Each number is 128 + 24 x the weight over its row's rms, rounded and kept within 0 to 255. Layers, rows and columns count from 0. Numbers have three digits each. The size before them is the row's rms in percent of the matrix's.

# q: layer 3 attention query, 96x96, rms 0.263, rows 0-95, columns 0-31
# k: layer 3 attention key, 32x96, rms 0.243, rows 0-31, columns 0-31
# v: layer 3 attention value, 32x96, rms 0.261, rows 0-31, columns 0-31
# o: layer 3 attention output (transposed), 96x96, rms 0.271, rows 0-95, columns 0-31
# gate: layer 3 MLP gate, 256x96, rms 0.293, rows 0-34, columns 0-31
# up: layer 3 MLP up, 256x96, rms 0.326, rows 0-34, columns 0-31
# down: layer 3 MLP down (transposed), 256x96, rms 0.292, rows 0-33, columns 0-31
q0 111:135109130156083131127169167149136135118108170142150100114134100114129134157119135110158111122108
q32 105:114156128169152133139108094092120117137097150149113097127179122185135112102155105129145114119153
q64 096:139100111122094180094084145105149133120132069134112145115153123075136119169126098120121078127116
k0 089:120110110118147117164100105127132119098138120094148108141113129115113128137151125172113166098118
q1 077:195137152123149125116084132127130107189133100108114175116114101142150112083107141121184123127109
q33 092:146171133107145107172146135123094159156147154112132104133113144149180125151105115113131150146133
q65 077:147162136131083129112151118172136108118147114116139094144144152160146152129134131107108146078114
k1 087:109129162133096133129136149134123143137170142142122129123178128069117149138147118133141106130154
q2 081:100148118131121124177186127138087136110140176159179106156087109125130105120108127109119117131106
q34 087:094141132144125155125134138161151124142116112127145102130116128103137081134088133102116133159152
q66 088:102139119119160138134101186114092141114136122151106138145097104112109109140109139097142087152120
k2 078:113110078090174082106115115119134139104100139159119140124079161158106146092140116125140141137182
q3 093:165152130134107117117159170141103113132138139156146103124088095096179130127092153092147112080120
q35 088:128118120157116138131132166165100116102149163103157125160104144109131137159149164119121124161146
q67 086:090146122121121142070150132171129140147147097123108114135144130132177130144160139084114096116178
k3 083:129157125180088109163128121110120141107140131129123168156157126142111126142081113138096162107135
q4 086:090100079098103125133114090147154115174156152149144144099119138111108103143125146117102153100098
q36 085:132189092100139102130081135144147114163124136114118162087105133112117106104131107120101121128116
q68 070:138111138192137104089124107082168114146096132137156130104144089118161186127109106142126176114124
k4 087:115128173108144164148125191171133133112145115105178087117123115145142126169085100107086120091152
q5 089:116178123090143122155131093116126152131135154118152137186087109138104142111096124108104087107135
q37 094:111149121110137130147165169119101136156137145127153128108138114146163134130075149102092152158151
q69 072:078164079147162137133122162093100128125149134203124145128122127149113149132131144089135160148152
k5 083:086104086092143094114082146149125154150093102168101130140103164163094135116127128137164091131178
q6 113:126194128127124142120140107121095152152104118077139114133147096098105138118136090131150137110162
q38 088:146125164081146107162138162141111116115114136116169123158120138111163174071115149139121096123120
q70 093:126118171151153150128110108104175150092091117077141120107150112119133149121121095181151154107097
k6 079:146154141151124159138104139143106145180178136131153115114117118107145120092126157139094164148127
q7 108:145160121138103118133095088156088152147101101091129119130114126131105135121116085126085110116111
q39 074:135110160126142162163133123137114124122110134153148104127173109146152151125104147101113134139178
q71 080:095148109111159108161097102174131110114102155129126091103137113123098088114131121136141100138117
k7 089:128148115139174104124134103096121110133148163151162134151073147107114126096133136129146167126169
q8 097:110151118077128144144128121132128125146108184118120113133093114109133135072177118112105102124059
q40 073:135144122129168146143115138132105163164081141142144096109143099127146067126112152104127150109097
q72 076:110178108108141072170086140177108133145147159133116095090119129104112126102135149122137112143112
k8 094:111084095128123110111124156118131149107111148148126159135101140120094139135115120139099128128163
q9 101:144134134119145118175174163142113103143154107162113098127098140141147094095132130083143089107151
q41 075:174113144159129124110126180142107096135146147098145099158123177136131127116121142133108165140121
q73 094:177152135139130107154138169148067157123127112128106061101102123163119132118121163103148115113127
k9 104:155160128118118131161118130128154129149118141147157107151175141115123135093091172125064127123112
q10 095:138133139165121122109188166105109115123121125084127153113130116146113119133131094155085138131106
q42 083:115164115137135085150182158154109181116149072114138131137107143123105140128131113093095108118105
q74 081:148145104155105112114112134135102122139105125158120119096136118120109100138141120149131110132097
k10 089:155159139142147118165102124105124132065127141127161116161118141126129121143101116158141141132174
q11 096:084116113086098111123158139145101142154148123088172120152185128077125098140144128148124128133093
q43 066:130117157117105087134125140154129109119135162153149112157151074124111115155110096138145149121114
q75 083:115120156120141128140089173119132154150152126114153092125173103122179132161158120117166142151130
k11 090:128136158140104185122149115096136110126138111110087106138161102138147145156180137109112128139108
q12 106:116143104131125127159187139102107161155092102115122123088094110129100107139097115123161115119147
q44 081:137122144127138105173133153151162123127126188101139083099129114145078120158130147140117166118139
q76 112:119160125100137108147110154159087155177127127120123071109078164168181112099156103106128101143133
k12 094:120110129131153132176146107131151169149092173147146120094168096121135141103106120158123100132170
q13 083:122111153148163144130122169104110154080146133122127104135092126141110120102123124101158120106205
q45 069:100104117141127139083141120115173118124105139112116094132102097159110129104114103131191147134107
q77 073:111138176174114168106146156102100120110139103147110121178112149142142139152093126084139142130113
k13 094:078143116150117117100182094126105135146140114106128104124192128154138129169164120148162105110137
q14 093:158110137122124148114090162153138124139151170136108135154143140151137130154124097123098143125135
q46 090:139131080125135114085146127148142106101140150148122128084076120118098163149126140102157156091147
q78 087:136155084132132142077095127152117149100141134157059099101093123153108114133140129164133108090151
k14 088:110077109132094133111134141113105131149129123180094137145101141128141108147113147109112134130138
q15 088:114148115127137144113149157101105119105117151130143125150137124125096144123097109105118080123103
q47 073:109145104122142154113127101120112131117090137100135131116109124119101104130131097121121115123126
q79 092:140125107098178083154156154128075163153130189150099117084100153137154146129133131139174121123120
k15 095:144101102138148099122105148125114109118141119119114107164093106131134084112128136115114104131154
q16 099:119104113108118117128094093136116130102094096148119102170095104127163149145124091159149117159136
q48 088:137137122112104154102130103146154152093102105156126142155097186116120160131168074116114122088148
q80 106:136114129119118111114135084109144134166119159127142129102124096169121145116121070113093128113159
k16 094:135153113119097113158138110121139108093139130144128131180149131143084091111117124201119127126118
q17 089:130137079108164169141112126114186106120069154144118096094113126125118127125122120162111115148089
q49 063:149148160142150126196164177103111114099132112124114131132139146118108132087093131171137135105115
q81 080:164127116100140104142150104146150142146064120092146103086117159148149114108164110129099131131105
k17 106:113115099118110161130087166106152190142106099161115152136121119120124100112115132078115155108143
q18 081:117129098133085186119149136107149129109135118162090143093107131171100162130135088105104139066153
q50 091:131135056135118131117149114113146091115115162116114138134140138146108143148113110141128100135124
q82 087:099145073079149139145129147150159119138123137171110107092122146157121156128154093164132134144124
k18 109:141081071131100098149108159140090158139120135152120140160119136117126104129100179095118113095122
q19 092:129172095133109149149126116154152142146115144086102114130091104115136114099168137132091119098087
q51 088:136132099143136122098128116115118159151130122070155131099098135141119088128178131081096125095126
q83 086:110147166094129136121112161116139113144121123148149138081092104153130111095133083157140119140128
k19 110:091144093116125173154145141111157162110144128146107140140148131187118080095157165100115149097128
q20 090:133147143142123078116139169136119135127157101205112189146142131097147097122115140105164079149146
q52 124:108154141120117078145118151130095099118177154166146140106129145139108135087099127116129124130118
q84 087:156065126137125179131130138140116166144149107124117171159112131118131113128089140091104088144115
k20 116:137115116148100083107089114126090117133153110119133137147121143107130108136090124118138090143086
q21 115:155158153125149121119121148112162158103091122151159141069089104145137149099106138124071146125128
q53 130:142119110174137161104121149117154139093116153134135131120115098126111171132122128131140129079101
q85 095:169157154128161122143136124133131112161116127126135179121117113171162092118141152143120095165100
k21 104:131128121124109098104151138147112136138148103125122129085095136150166106099090122127115140099123
q22 087:110146093082132132100168129118091139131171126112130143119095159139128174191133113102148169124119
q54 087:150125100114144091135169107127119114150165119136117146105112185126127180144114137113125134151170
q86 093:126091165152130129086139136109113123103151080179132130135085131141117147147115142103119129135178
k22 107:097104076146135157134102128143151108106102113162178132109117185127087112108098130159141132123143
q23 095:122160096122169117113110140059158117144122130143085128134078123130128114146148094141168120126147
q55 088:099133102124114123097086111148151137160111126142159130094138142124146140108166094087089180146143
q87 083:103103118111169137108104101091155184131121138150109167140113116128164164138102117113108134155133
k23 110:083125129105129144093116114151133100122117147145152133144137155107109079118082116124117110101124
q24 159:092158085094166129124145176102109141154096151119129155133104119140097128126109112134150076113175
q56 119:124112151131138146128144161140179126112091114157138137155071121146115118127152123123139132131134
q88 137:104134090143090116116108117149133074106114117126122129131102141159146127136116138136146139088152
k24 109:132104150096138112150168158176158170116127125094078110133141149154130135120198122097142148132130
q25 118:129123142116108121146138111135089169150116153134156111102124132152164076134160130112161118138071
q57 131:078142153121126148131145113071126151122133100118196128138178138160144163094122130120138130130089
q89 105:100162083127169116127136079129095175118127126169127095115116149111126137120133131127126122114078
k25 097:098117143120146168106148130116152172124140123137133102138109124174142150097101109156114132129165
q26 104:128136117101140128166120113110136128111117130126192130138186153095132111112171157182081137110108
q58 119:124114179096136125144100096130115122120105143110137142109159105142158103144128137163147137174080
q90 112:157107139102160131143118088114192091135130113128126119145148136093115140127174141176130129128092
k26 130:154174146120122104155068127135141132120154116148127125106141089137104177131135125164143105164166
q27 147:126135106121123117116099114110157109122136142091121113168152128115149137113105142146116164103115
q59 179:153137158141127084161132150148152132131140121114123095129153093110151122129100141141111171157128
q91 176:138094114163118103127095144091159094130143115104166120134148110120114131092155139148121157134139
k27 096:117078125121109068143136105147128124147124102121118101096123116114133110150122121122135137116122
q28 140:162121140093123113147134142125163120154127127089138133168132088084126097139115122171147111094119
q60 098:138103167145110136145175145118126117149140101123140152166156143100138109171122139123134095096138
q92 121:100112124070184125169103119105125114139125149106166107075171120120150131110134120178114149106132
k28 116:181108140100121118123142141179148129137137129157112136151117093098137114168159103126128136134128
q29 125:146101112162128111139114124111126138157120129127140121070121105126109098179098099071112166103162
q61 093:152170114102117133149088130126141114087131049133136106094147126108131146144120159099075121133120
q93 117:133143164093130139137106096137148093116154140089151104128110136126163181138119086150095155110142
k29 110:082133100147135118087147135115159167136140123132144109133143113114097119149150123142138123108115
q30 098:158133140106114118138116130172143105067130136164138139154138134085170124119122147139111096120113
q62 111:162125110131103166125124129129133093128126158128083111138187105125125173132141137164138121133119
q94 110:125072134107109144142073118116174110158130141105110095111142101137136166105154137153070112119125
k30 127:164110118099129126144148131121177137131153094172133154128097097120132160137173133084127102137133
q31 118:160145134140108154061144104135123158164133155101087112178141111149138111125108119156153099123129
q63 105:168098149122124073090105123177136176107129148138103071112181079109112141128133141143126118145142
q95 111:119120121132128146117116157131180071092104128119148107145149124135169115163087141135128198073122
k31 111:148150116151073105131157133132104115126140114108129139155117139131116130075152177121116120190147
v0 104:111106135105116107177127142144129163117120185124137142136146149163139150181118168139110089115159
o0 101:187172129107115127147158124144124183140137114110127125113088117133143108099145135155146136134121
o32 102:102137131139160091065110121142119110112108119141132089168144148110112157128097099143116110116133
o64 104:116104130143108155166117105135126173115127177160141124183139132090152124119142150121120110142110
v1 093:070123109157094141145099110165088084170133126147123128124148119102093119117174092116132127105134
o1 099:111124118115119144116132096151113119137109122152126128102076103125104165188152103123134155160123
o33 109:164115167151133139108148151121132187095090139134114122148144112089158124114144185140141125115132
o65 090:127151124093119106117130128124161117150200162142139130097113180157117089074110137081138105122178
v2 105:159128141118147116126132065102152147132102115133151129141106165161142152187079155094166129144164
o2 110:109104148125112144140151146125101103153111125100139112143124141062100148093138132148113173165105
o34 097:123121117128130099119099152142128177083143165085088096166141083127162108121159111137141120138161
o66 097:117133156103142097141110100133114123119083144174170093107111158165126151160084129135140104095154
v3 094:145172157099111113173135147097138106178086118129114115097157127094149122122104105142156090107145
o3 107:153148144155111155126114147186117175132147128141120098174143140171128149122148114179146148150137
o35 095:139106136093149114130106110125146109108121196149179149072124120115121126117120138134129114125142
o67 108:107080067109134127085150133110143113131158137142093129100129110152147129170101140088130131110100
v4 096:104106139112134110179100095132077129126099109156136138131121120151159122140111089158115182115108
o4 103:130131109129107143099140168105138160110126156112145109092188111107126116103150128099089151115097
o36 093:115117126119137120146111092121164085145162127137098168168100153143141134143130132135170113122126
o68 088:132095101132140140126135115141106182152143108127108130143120145141137121117126148109107084142140
v5 099:132133091129099097106096123129142129147139092119111109138111131140139111154101171151138128116144
o5 096:130128166081162153150153161117168107124138143171162096117159117120132145095131166175139129151147
o37 104:119153126180080163133091115142131199111127137110137118119133124144103096170163111129136154110131
o69 096:144111114109163099130143118166097126159121087143121123132117146122173162122097112113125178141129
v6 113:166053105159086118093100128093090106092137148159125150139150134123117107141152158137117093129105
o6 106:114150159174172121114129149162151141109089099135124129128142149137117093122129135154098118099136
o38 116:090101122126119152165126145124118182160113121105169133169081121124098142123125103096137122142109
o70 082:127152159091128130140108124168140084139152147171079090073154111146137128137128124152141092142116
v7 096:127151145121107124120119086091114150127131117148143126116121133115106152149111123154122149141141
o7 107:155112131117122125139143099160103112161120152174135121161143138130159171181111130142111104190109
o39 105:109113130126168110122147158101139114120141131102122141121128138102112109116127107130164138098063
o71 094:119140181112146158150101150133139144100135120133137100110125098169162151087121139189128118107170
v8 104:124095106169138150106105125111133166121110168157114124099066147096172129168145131112177167144089
o8 110:120099128100103118110109094072101165106138114087142159133151123105109105114123125107106079131097
o40 106:097159163148124120164132166173135078137113134140119077169133140153123144147143134144096147122162
o72 091:188108089148156142172159130123181138139145110137123143072098122127180142145137116174141113108111
v9 094:113131096106092093164143182107103096127138117156145146140109148113108106165112123149088142159156
o9 100:071114118120189132107131139114163122104133142108150134116128124124134189164124109152128135124105
o41 099:150088142148123152134081119164121146108103156130112094138170091105135087071113122167130121158109
o73 083:133164132124069152126143144109139126140122180144115160150113113136133069139140089118118159109131
v10 099:157156162129156119128136075183083115118134168126150149116138119122128092154120153119093118123129
o10 096:101131088158094115106147140131140147158130140097113134114129079181115109146180145115138177093106
o42 109:162164127094141152140128152109153098090119114142124092168129176085161143128128101141126079155134
o74 091:075149137161088142134107098157115098146088162125128163076111105111086126187130111155141155100148
v11 108:126143075174151098147071135123107124144138145124102097110121126132125135119176149136124082121119
o11 097:144189140121109123126141089122145108103087096117156110119124149119075164173136069114111173140126
o43 106:103106130123134140100105133129133131109125138129111120147117163122135120087138152124135095121122
o75 102:158102114118120113095156135117119135125144103117118127168130123129123152151125140188138155126135
v12 109:117151125151149099131098078136168118099149133093118150126087116138096121100175144119140142137139
o12 095:186110182119149115094148147111131120147137085156120118128095154130131091118147128133081064150134
o44 098:085135086111101173149092124123113167128164183133139141104184134143141116112097145137150171103136
o76 107:150136124157087153111124101162136120153073118146122119169126114111094120173139101104101126122091
v13 096:175123136123127089152125125164126130103109116132177122093102092142116131127130089092103129129123
o13 106:132142137120117122135097116118115151121111119161148083095092118099072124144143183122127124136140
o45 098:126109089157149127111178127137177127108162131111090155144157148141158150138139093120136129107145
o77 096:108148153152114127115102142103145110115110142091116130099102138119109049111098135162119140094135
v14 103:152044100093117126123141129121115093189119130154144130114116106135155117101153142145148164179096
o14 097:117125117154129154140145128049173080107161112144128152150108156112135143108157103110101137111115
o46 089:104140110143132142094116134179096152133118096116107082142130137166138131154110132131132131146180
o78 100:166109141111094095101133121109082135152100125086088144143148123120114127121108171073150152131126
v15 098:163099101103159142114124095122133161145150153146109131118174081167130116141113108175162123147106
o15 105:107139179154109141104091121135105127122144132130139163189179132132140103120089168114122093124128
o47 105:162141124159112121121152125146111132147127138121136059109112129166139152187160097113140148181120
o79 095:125167167128095114156113139119122136123160152134137144129127158074104118104089105131146158142145
v16 091:140119148115139153125157098090104121120178121153094111124143102142158127113076095089138112120119
o16 115:123106083105114134145056109135163094136085137132131138097119099146085129109107128111129126086173
o48 086:128127153130137098130179141130124158148109104119168136123140150124148123136121151172129110147116
o80 087:111142144101115088117125124105104129093167129124092113100143099149143116082147150125117102135095
v17 098:124100136118135166150168131101117113148116143113140121076098086123137116107112131131173129116137
o17 102:113060117111137112151147110140118159162108113100139105140078144142116095172133134100147150146182
o49 101:134145142164115118093090155133093105128118155148172142116148141115128138109112134117132109118081
o81 090:124121124064149187119142157124125173135148138118076107129138111144192153089144137149102135160122
v18 099:130144184096112150112135115137173153163109093115065131104138119146155119160153098111089134106077
o18 102:178118162163123107182128088151126101149137100128119148154151143173117126178104154153156115123104
o50 103:109143135098156145099127155111091164133157155121156123126126125117120121098146136142122090117150
o82 098:110113144155121138114114150142148135138113077147113131130067140110134173155125117111149132141119
v19 090:128103124115114130118147113176121115123100167186120092114096154116126156130101094139115107115114
o19 102:160134133160126151143141114120122123127148173173144121106189114132129128096131118148125145104096
o51 096:100095162156155086127144151140106147120121097146110111156106104122093120127096126138126093165159
o83 080:115132080084118185118141141127140109104148145129139149165149148141152109139136111128146141117108
v20 088:127121155117155113178084094074104098116127168092107127119119114130122123164131095167113154096154
o20 098:129142121146119114102133126150126093074129140168089126116128160134114081106133135117113150159136
o52 105:122117151106140130133125148131122162157125118119109108138167085106151205103137113130143134135116
o84 088:114105123132140161117125109121134150173116107155122137179081129144121117124095126180095121153133
v21 091:159122115122160150137134126128144065074145162114148119146106082167123180110142112116106117126103
o21 106:085122132136134125110142159070119143089128099105140103140131175080113110102092165118183139092165
o53 097:137135076123138063121125116144137117111120149177128172097142102151150158152100114174128166125126
o85 087:166134187110140130136096103158110097153112147107129073128111152126135105148113101065133096129118
v22 111:137154193105105107179140108178134120129154182144154111095180161110099100113153150138164160144124
o22 095:136097114130117119101102155122132125117107101144148138140131105194125119144149136131061142111124
o54 116:128144135174120115142153119093101123090161169150131077114150122120153177143126113149164121134145
o86 083:108138100110155152123083115149144125161110159168093128104124151129114133142123111092097152123157
v23 101:164120153153084118139140141149081130122096125143127120125144093145144139131155113104136148113086
o23 106:140149072132138106125142113137121124139123124108127135108115166149109162101138138058081149109152
o55 100:123122190110126105116146105118135103123144119161133136095133148117162102187142082189152094132125
o87 100:177167127110099152157115110131128121126122173172135116121127082172111145144094094131137123144117
v24 097:111109130129145148136123153145141145093115135112133089115142125139105086122124129101144157161101
o24 105:126087124120146128108094122141138129128159123091135121079108105143123148123120056126111142126173
o56 111:138180144146093146108126085156119136140087135160102152140157147113176141182139159140121137134123
o88 079:084122134132171138103124126101119161124130117119163115135136121135098155113184113141126132132109
v25 094:135133123166104127124145181112136177146151163125193123101133094120141160125173078149094140109163
o25 104:121113142108164160101143134147132131175094149157147088144162129068117129130099136172129137129127
o57 102:152135157165101081169125112143118124104147135138115137103128114201138143139141093137136110108126
o89 100:104110088112129121135117140072121175102160095127086129141125111159111076139116140096117147139107
v26 113:133147143171125154181163119110178142145133109115152197127125126147141133160136156142108125136132
o26 103:138186139115108121129156129151069200144083145125090120168162146142134087145135143159162160120128
o58 105:106096097097131151104111144126170107114123125156120111126078096126130146141114103088100139158097
o90 096:111141147141177094151111132152116143156089103072166155120123185117143100110140147131134097081116
v27 106:149158093072081126154106130091095145079149129107139106127104176129124092112149128132125185137162
o27 119:150093156125172101130133111141124131091152100124102118114119143163158135158153148155156112150137
o59 115:131177139176101153128151141145106112163130147129170141110121119105130150110142147130139154131109
o91 090:140075097065080133141097095106171117143090129130101143133149102134125134166117136124104135114152
v28 105:113131111166131151127097148111167132139146122074147158114098118131121137093109105144128140117152
o28 112:101141158133118141178112158129139115152116134186112098137105120096129150174146173123158077159121
o60 094:172109112094176126118130104129145152115103144116121139129175127206126114168097108142122172107146
o92 087:057106104100125157083120101094118156138129107183126159137103125084128116128126092112073109110098
v29 109:169114140109128150110127129097117135136125130116147165152185116129164120151118167090132156110132
o29 137:123096179145094170139115146137113165137118130149136127166171113126146077082156126149113117099112
o61 107:084135103134169139150146106114123113115121069116107107094152125112110135122114080113107101135118
o93 079:165146166104164151076121108107145096146123157139127116123124145158121123121114189143101118126166
v30 093:105112150141169128135116161161118120152129180094125120146128140133121162161125091089147182138126
o30 100:126121102122120123099090103148107173105127126138136164137085156107150135113102150170144157122127
o62 105:131155154131110137135158135154138111166137132132096115073169109136088133132173095112107103110122
o94 091:127112119089124131142112065131146133127163183116174105142093105112121144075122139129128127142167
v31 095:120135119109110141119115136154132122073143143103141145117122082133141124150131119183142147149139
o31 107:105085159136126191133144111120145111103138101135131071121139118156108129111154128138113098109136
o63 095:155156061104126104125118144116123116142086133172127153149086136155124165140117149132163137125122
o95 084:084103184146104115139108104145129155102134171093110141129132144125169115144128133112176164106121
gate0 092:087119196153115110135107122133137135114114079133130126122140122161183112102119116155151141105085
up0 086:186095137158124131159119100126149092130085101115154149127128096091090110166157117117078126149135
down0 094:126152139122134139164103115105114108166104125133161131121119104139095118156175096132107140132119
gate1 109:134113138122141116102130103130141159114138075177124130100089107123148108150128182109088152151128
up1 097:134126142110092150123178146164154169136127117159141134096087119143160137072105133088142138147091
down1 096:174118112126136111123107145148128143129145121153131162158166094100149118108125118185117115139091
gate2 047:139151190103115115101125154121107102114175108122126139125183159101135152167111112144122083177143
up2 210:147164152134134108106172124124144123135076129119057146169119152120136140128135112158154070121142
down2 184:139172147123143109115181122135129109145074137113053136160130162131130152127129129143141095150149
gate3 099:115118161145125126086119133149114150058107161101125127121110127091136134117117110106110126150126
up3 086:092132136123089100148142109118126145135090147119129126085113117141111134158135121144113125069106
down3 095:089129136138120118122153122152121133144139128145116143082122153138139156133140068145128096103119
gate4 120:122159132120094140101132108136109133131170095119134135128187131124135114098125103155114168083153
up4 090:097137139092148117113171109111127137133091130119117122083082118151108121198118114097157095122112
down4 098:143124154103117163117146123093084123144134111098091141123171118110093100134150089081116104077108
gate5 110:080122151120118118133120100166128111137136121117149110091151125153122124142156131091131129152136
up5 097:128123117132105169140097121161144097098117119130139154148131076142123126173145097074104149056140
down5 093:117145120146121151159126146072164105153092186106151113106156178108153091154141106120121179129118
gate6 107:118175140165138118138098110097128152137065081107115141122152123084120134132125124126123116086123
up6 083:168124125160141161113136112118093136139152105106134123106130131113138165125119129136146136145099
down6 091:100156155116149100097101109118109121123100122119095182112111138121105165135109129138141109118106
gate7 113:115133168100101112110097104121134121104163095130168106116167146127128072126123124119117116116105
up7 103:095109121120163137145145111118150092138140145142097135104123083178129131132136133124144148166086
down7 104:130122134091130115070133111115090124129129101120147137089132103156152101090097126164117077126142
gate8 108:143152137133102124152105092151126117131162117128126117190162144124120103093124101139161162134110
up8 096:133186136175099141135141109150136125122107113108121139159145121138074116115129111106145097160130
down8 102:132145116102108127103152138143133149154109087100085114137102153151133150121126118102116165152151
gate9 097:135097176080084160141149139131128134111124129126106156117109133129135157131098103155151118114118
up9 107:110129187161136096151152140114125116101103100127101147140116154093145119109102139148130112123129
down9 109:146116114188149094120127141130183150124122096104142156129117150096145107104113111123149145109139
gate10 091:125123147150127109155099120122088170137152120126178158120090131136117151101132118151118135109125
up10 112:139144185123169123105170128119109164154120149135102119123119071134114127096163128144164102136074
down10 102:146163110114109115130141151113113095112089144129094124149127129139113141122133147149152095124081
gate11 099:130122127149124147097142093140184126137132091156172108144164133150101107169138091078103136125145
up11 099:097090096095164133159115114118104143108148102120143184063107159141146133093117123113116115175109
down11 094:137104115087148097136075093109145135155129135172161136111142117140128127133109138130151130120159
gate12 117:137161124107135086106133135127126146144105125112137135154128124138124187123138136196115113145148
up12 100:114118112094128141128101085096145162128130155119149098100118094126140156090101155104146147126135
down12 095:121116122142119108144103122120078124156152140151162161140117181159137126150106149114161118124124
gate13 117:167104129110098100155145126134124120124127140128128073099159122157105116092134126122123139156134
up13 083:087158088121144125143106122136113146160142140115125110178129097153127140153151100165168105084122
down13 096:135138144118099108132119153149104149137175130112132086085180160118138105131103117153110130143119
gate14 106:104104170155147137129086130075116109142126157096144140103079109149122132112112091159139116106171
up14 095:128120161133136103156100124140113145115110154139124113113147163136101189113157114173140147158109
down14 104:100122169085102127106150142173096120126139155140110080082153118137133148156136183120151129125131
gate15 127:155143147111176136080138157130162145157115133125076126150113083127145146140091122107169104088105
up15 072:139118141121153082143149162189116148137106150089139121121142135125125116130103083137148119063089
down15 087:116124133138076132148131100128067114153126132132113147120128143140149090103172175138108152138114
gate16 094:146134149144147071164179119141103076138065065081152131101140144154107167137129119127115146116156
up16 090:124108139137141147144146117104131131139147166190117111106097080146111108117143099121156133153107
down16 103:115116148144119138129179104118099148086082114135081075122141141165108174136108125117163130120168
gate17 108:128134167136122138139078112139075152130123111124148101111144118119183129133128153119094123140118
up17 084:111096106069135152094158119118186153104131139111145136099129130145073124155126115114128181147138
down17 090:106127141141118134139114102146136113138118159130147105165069119152131117106137122107129184122095
gate18 096:153099113140125131135139123171126065118135105163140166141198168120120129182142107126125160133143
up18 085:139118125126120144127116144158174107155141088119090174149136161115160140115136110167123112100108
down18 088:098140128128156136121115103111100165158113149099128169159113115115138134076140159098129088109157
gate19 094:164089125138065141120086098124159146129137112102094176143135126093160123085130144131141140153133
up19 084:167108138155107173148088112117153155100139121094099143126152130111133149077159134161117091142127
down19 084:100086116151151123138165133175180136113130123152117124134156109115096089131142162108125096104098
gate20 102:068189169120117113137105116150094133147128133124100129147155174151127164099126118116148141139132
up20 101:141131150144098119121093096122111127142155083133156130132149196138157148120127147108097109130138
down20 103:148107151132124132169154099120103085113144127098117108131136130160138128114130138143115080132161
gate21 091:159117075124122138133103155164131164130103123151130116147131101147125133131144110110119158157123
up21 084:086087130123114153143138141113123140067127136098123152086116128132123128120152135078146147093113
down21 085:121158122149146159124164075114107103151143108131160116115090173140148114128150128119105104092142
gate22 100:124138145122127088141143112127089113151161108122091169185113166179157103112106158147172100168105
up22 113:127184122123135136121182124129156111145145103114097174139116162120124142123105107101134112110148
down22 116:157088154167121137091158123125189140114121080163098125119122108145115104097103130113130140095158
gate23 090:122125116138107109151133146154155144181124103122138102150161119163150089181120101119131154136123
up23 113:160128133156180150119132136121114141161125118110149160102125080181155134151130151108154140130125
down23 099:112152096172186128114145127142144120135135141108113139131113139155119103176124126098144118135138
gate24 097:103138140116108163108105105108128142156122139111131085095152125109144090137142144124145134104138
up24 088:126137133089115207116117127111120150174087137138091107105133128108162119144121162143154129135106
down24 102:122157121102119150119132111158147125120130112089127141113129124098153141134146116123136105120119
gate25 093:113116112118118144083127111152127079124097127125114133121096126122166193088088130090145094139105
up25 088:189129115145122106137123141122125118119102141138141156104152086105111137169132134137083140173134
down25 100:126148126121118111149106141104123113123138084139124133099153125097105100125163143150121150127184
gate26 077:093112139170135113152122111103099139141162116173133115122119088127150111143122192150158117092143
up26 139:126091109130124098186094150154158109105119120119177101123133159099141115128111123132103155168148
down26 124:111120137159106163159098158139092107149147123137174091156120144055143117129122135129111161151150
gate27 092:124140119131133150144127098154119143125118123121167146160133180143154159134122143131093138138114
up27 083:120143131147117118140197115139139138147132137123105117139134141104125090141114141129149120145091
down27 098:082117117139164121127121128144122107139123140116150135153107131149063079127125129101093125147138
gate28 085:157167142119113141092097102106149110125149135127114151144157166148131115108139117122085081103097
up28 104:115151169133195162089170101120153160117059137079107127127119098132134180141111120134135150126125
down28 103:163138153130122121085162127173166153156100126141107131162119075154163121111137109153148135128137
gate29 111:144117102119126114120102156152111109152140102129138120130132138123087149126164097193142167079140
up29 090:122139151087136114165102103134128136136081105117172140125157163103145111123135126117083114119137
down29 092:129134149100129137131133127144102123115127153138167160141129126124102112133092122147138150093094
gate30 108:136157139084136100158133167180127130145093142118153103099121130084167127130131152138122117146126
up30 085:121145123184106130115122092154117143156127148098112135192122152143096105132113147149134132147131
down30 091:107099167141129126128162137150101070115103112167095114095138115138154148163151120091118081110089
gate31 091:116106154102165106127128137091122154115112118097140123114125153107091140124151151130123149134133
up31 112:145114105146103070141130104143137100122143107105109149172150180116115103122150116178116133113142
down31 105:129135109148077111133108071125170102120113125084104147130148179165127106109133155151109110106130
gate32 094:139117136095162121125163121158095118145115167147146096107124123134130146152089128131144114105119
up32 080:118165172137160099104148152129114143147128146125121158102112114126126056108169171157141125132115
down32 089:124136137078115128120153125092120138152134157109148092093147141107114148109126147123146056078108
gate33 089:107149130110150129151127168111089167122180122114139152096118108118143138099149093159113156161101
up33 104:120149092148154131103138131133134122148183086156143113122131133152074109164135110099114141128134
down33 101:104089124138088110107138131111177079117141124142146124117189093125136051129130128074127143131107
gate34 092:130114123121145173095118106130123175170147157132122109141178099127163146120128156141129126160095
up34 093:117149106108147119130093128097144103155086106113161151140104142161111154081107118121103100101130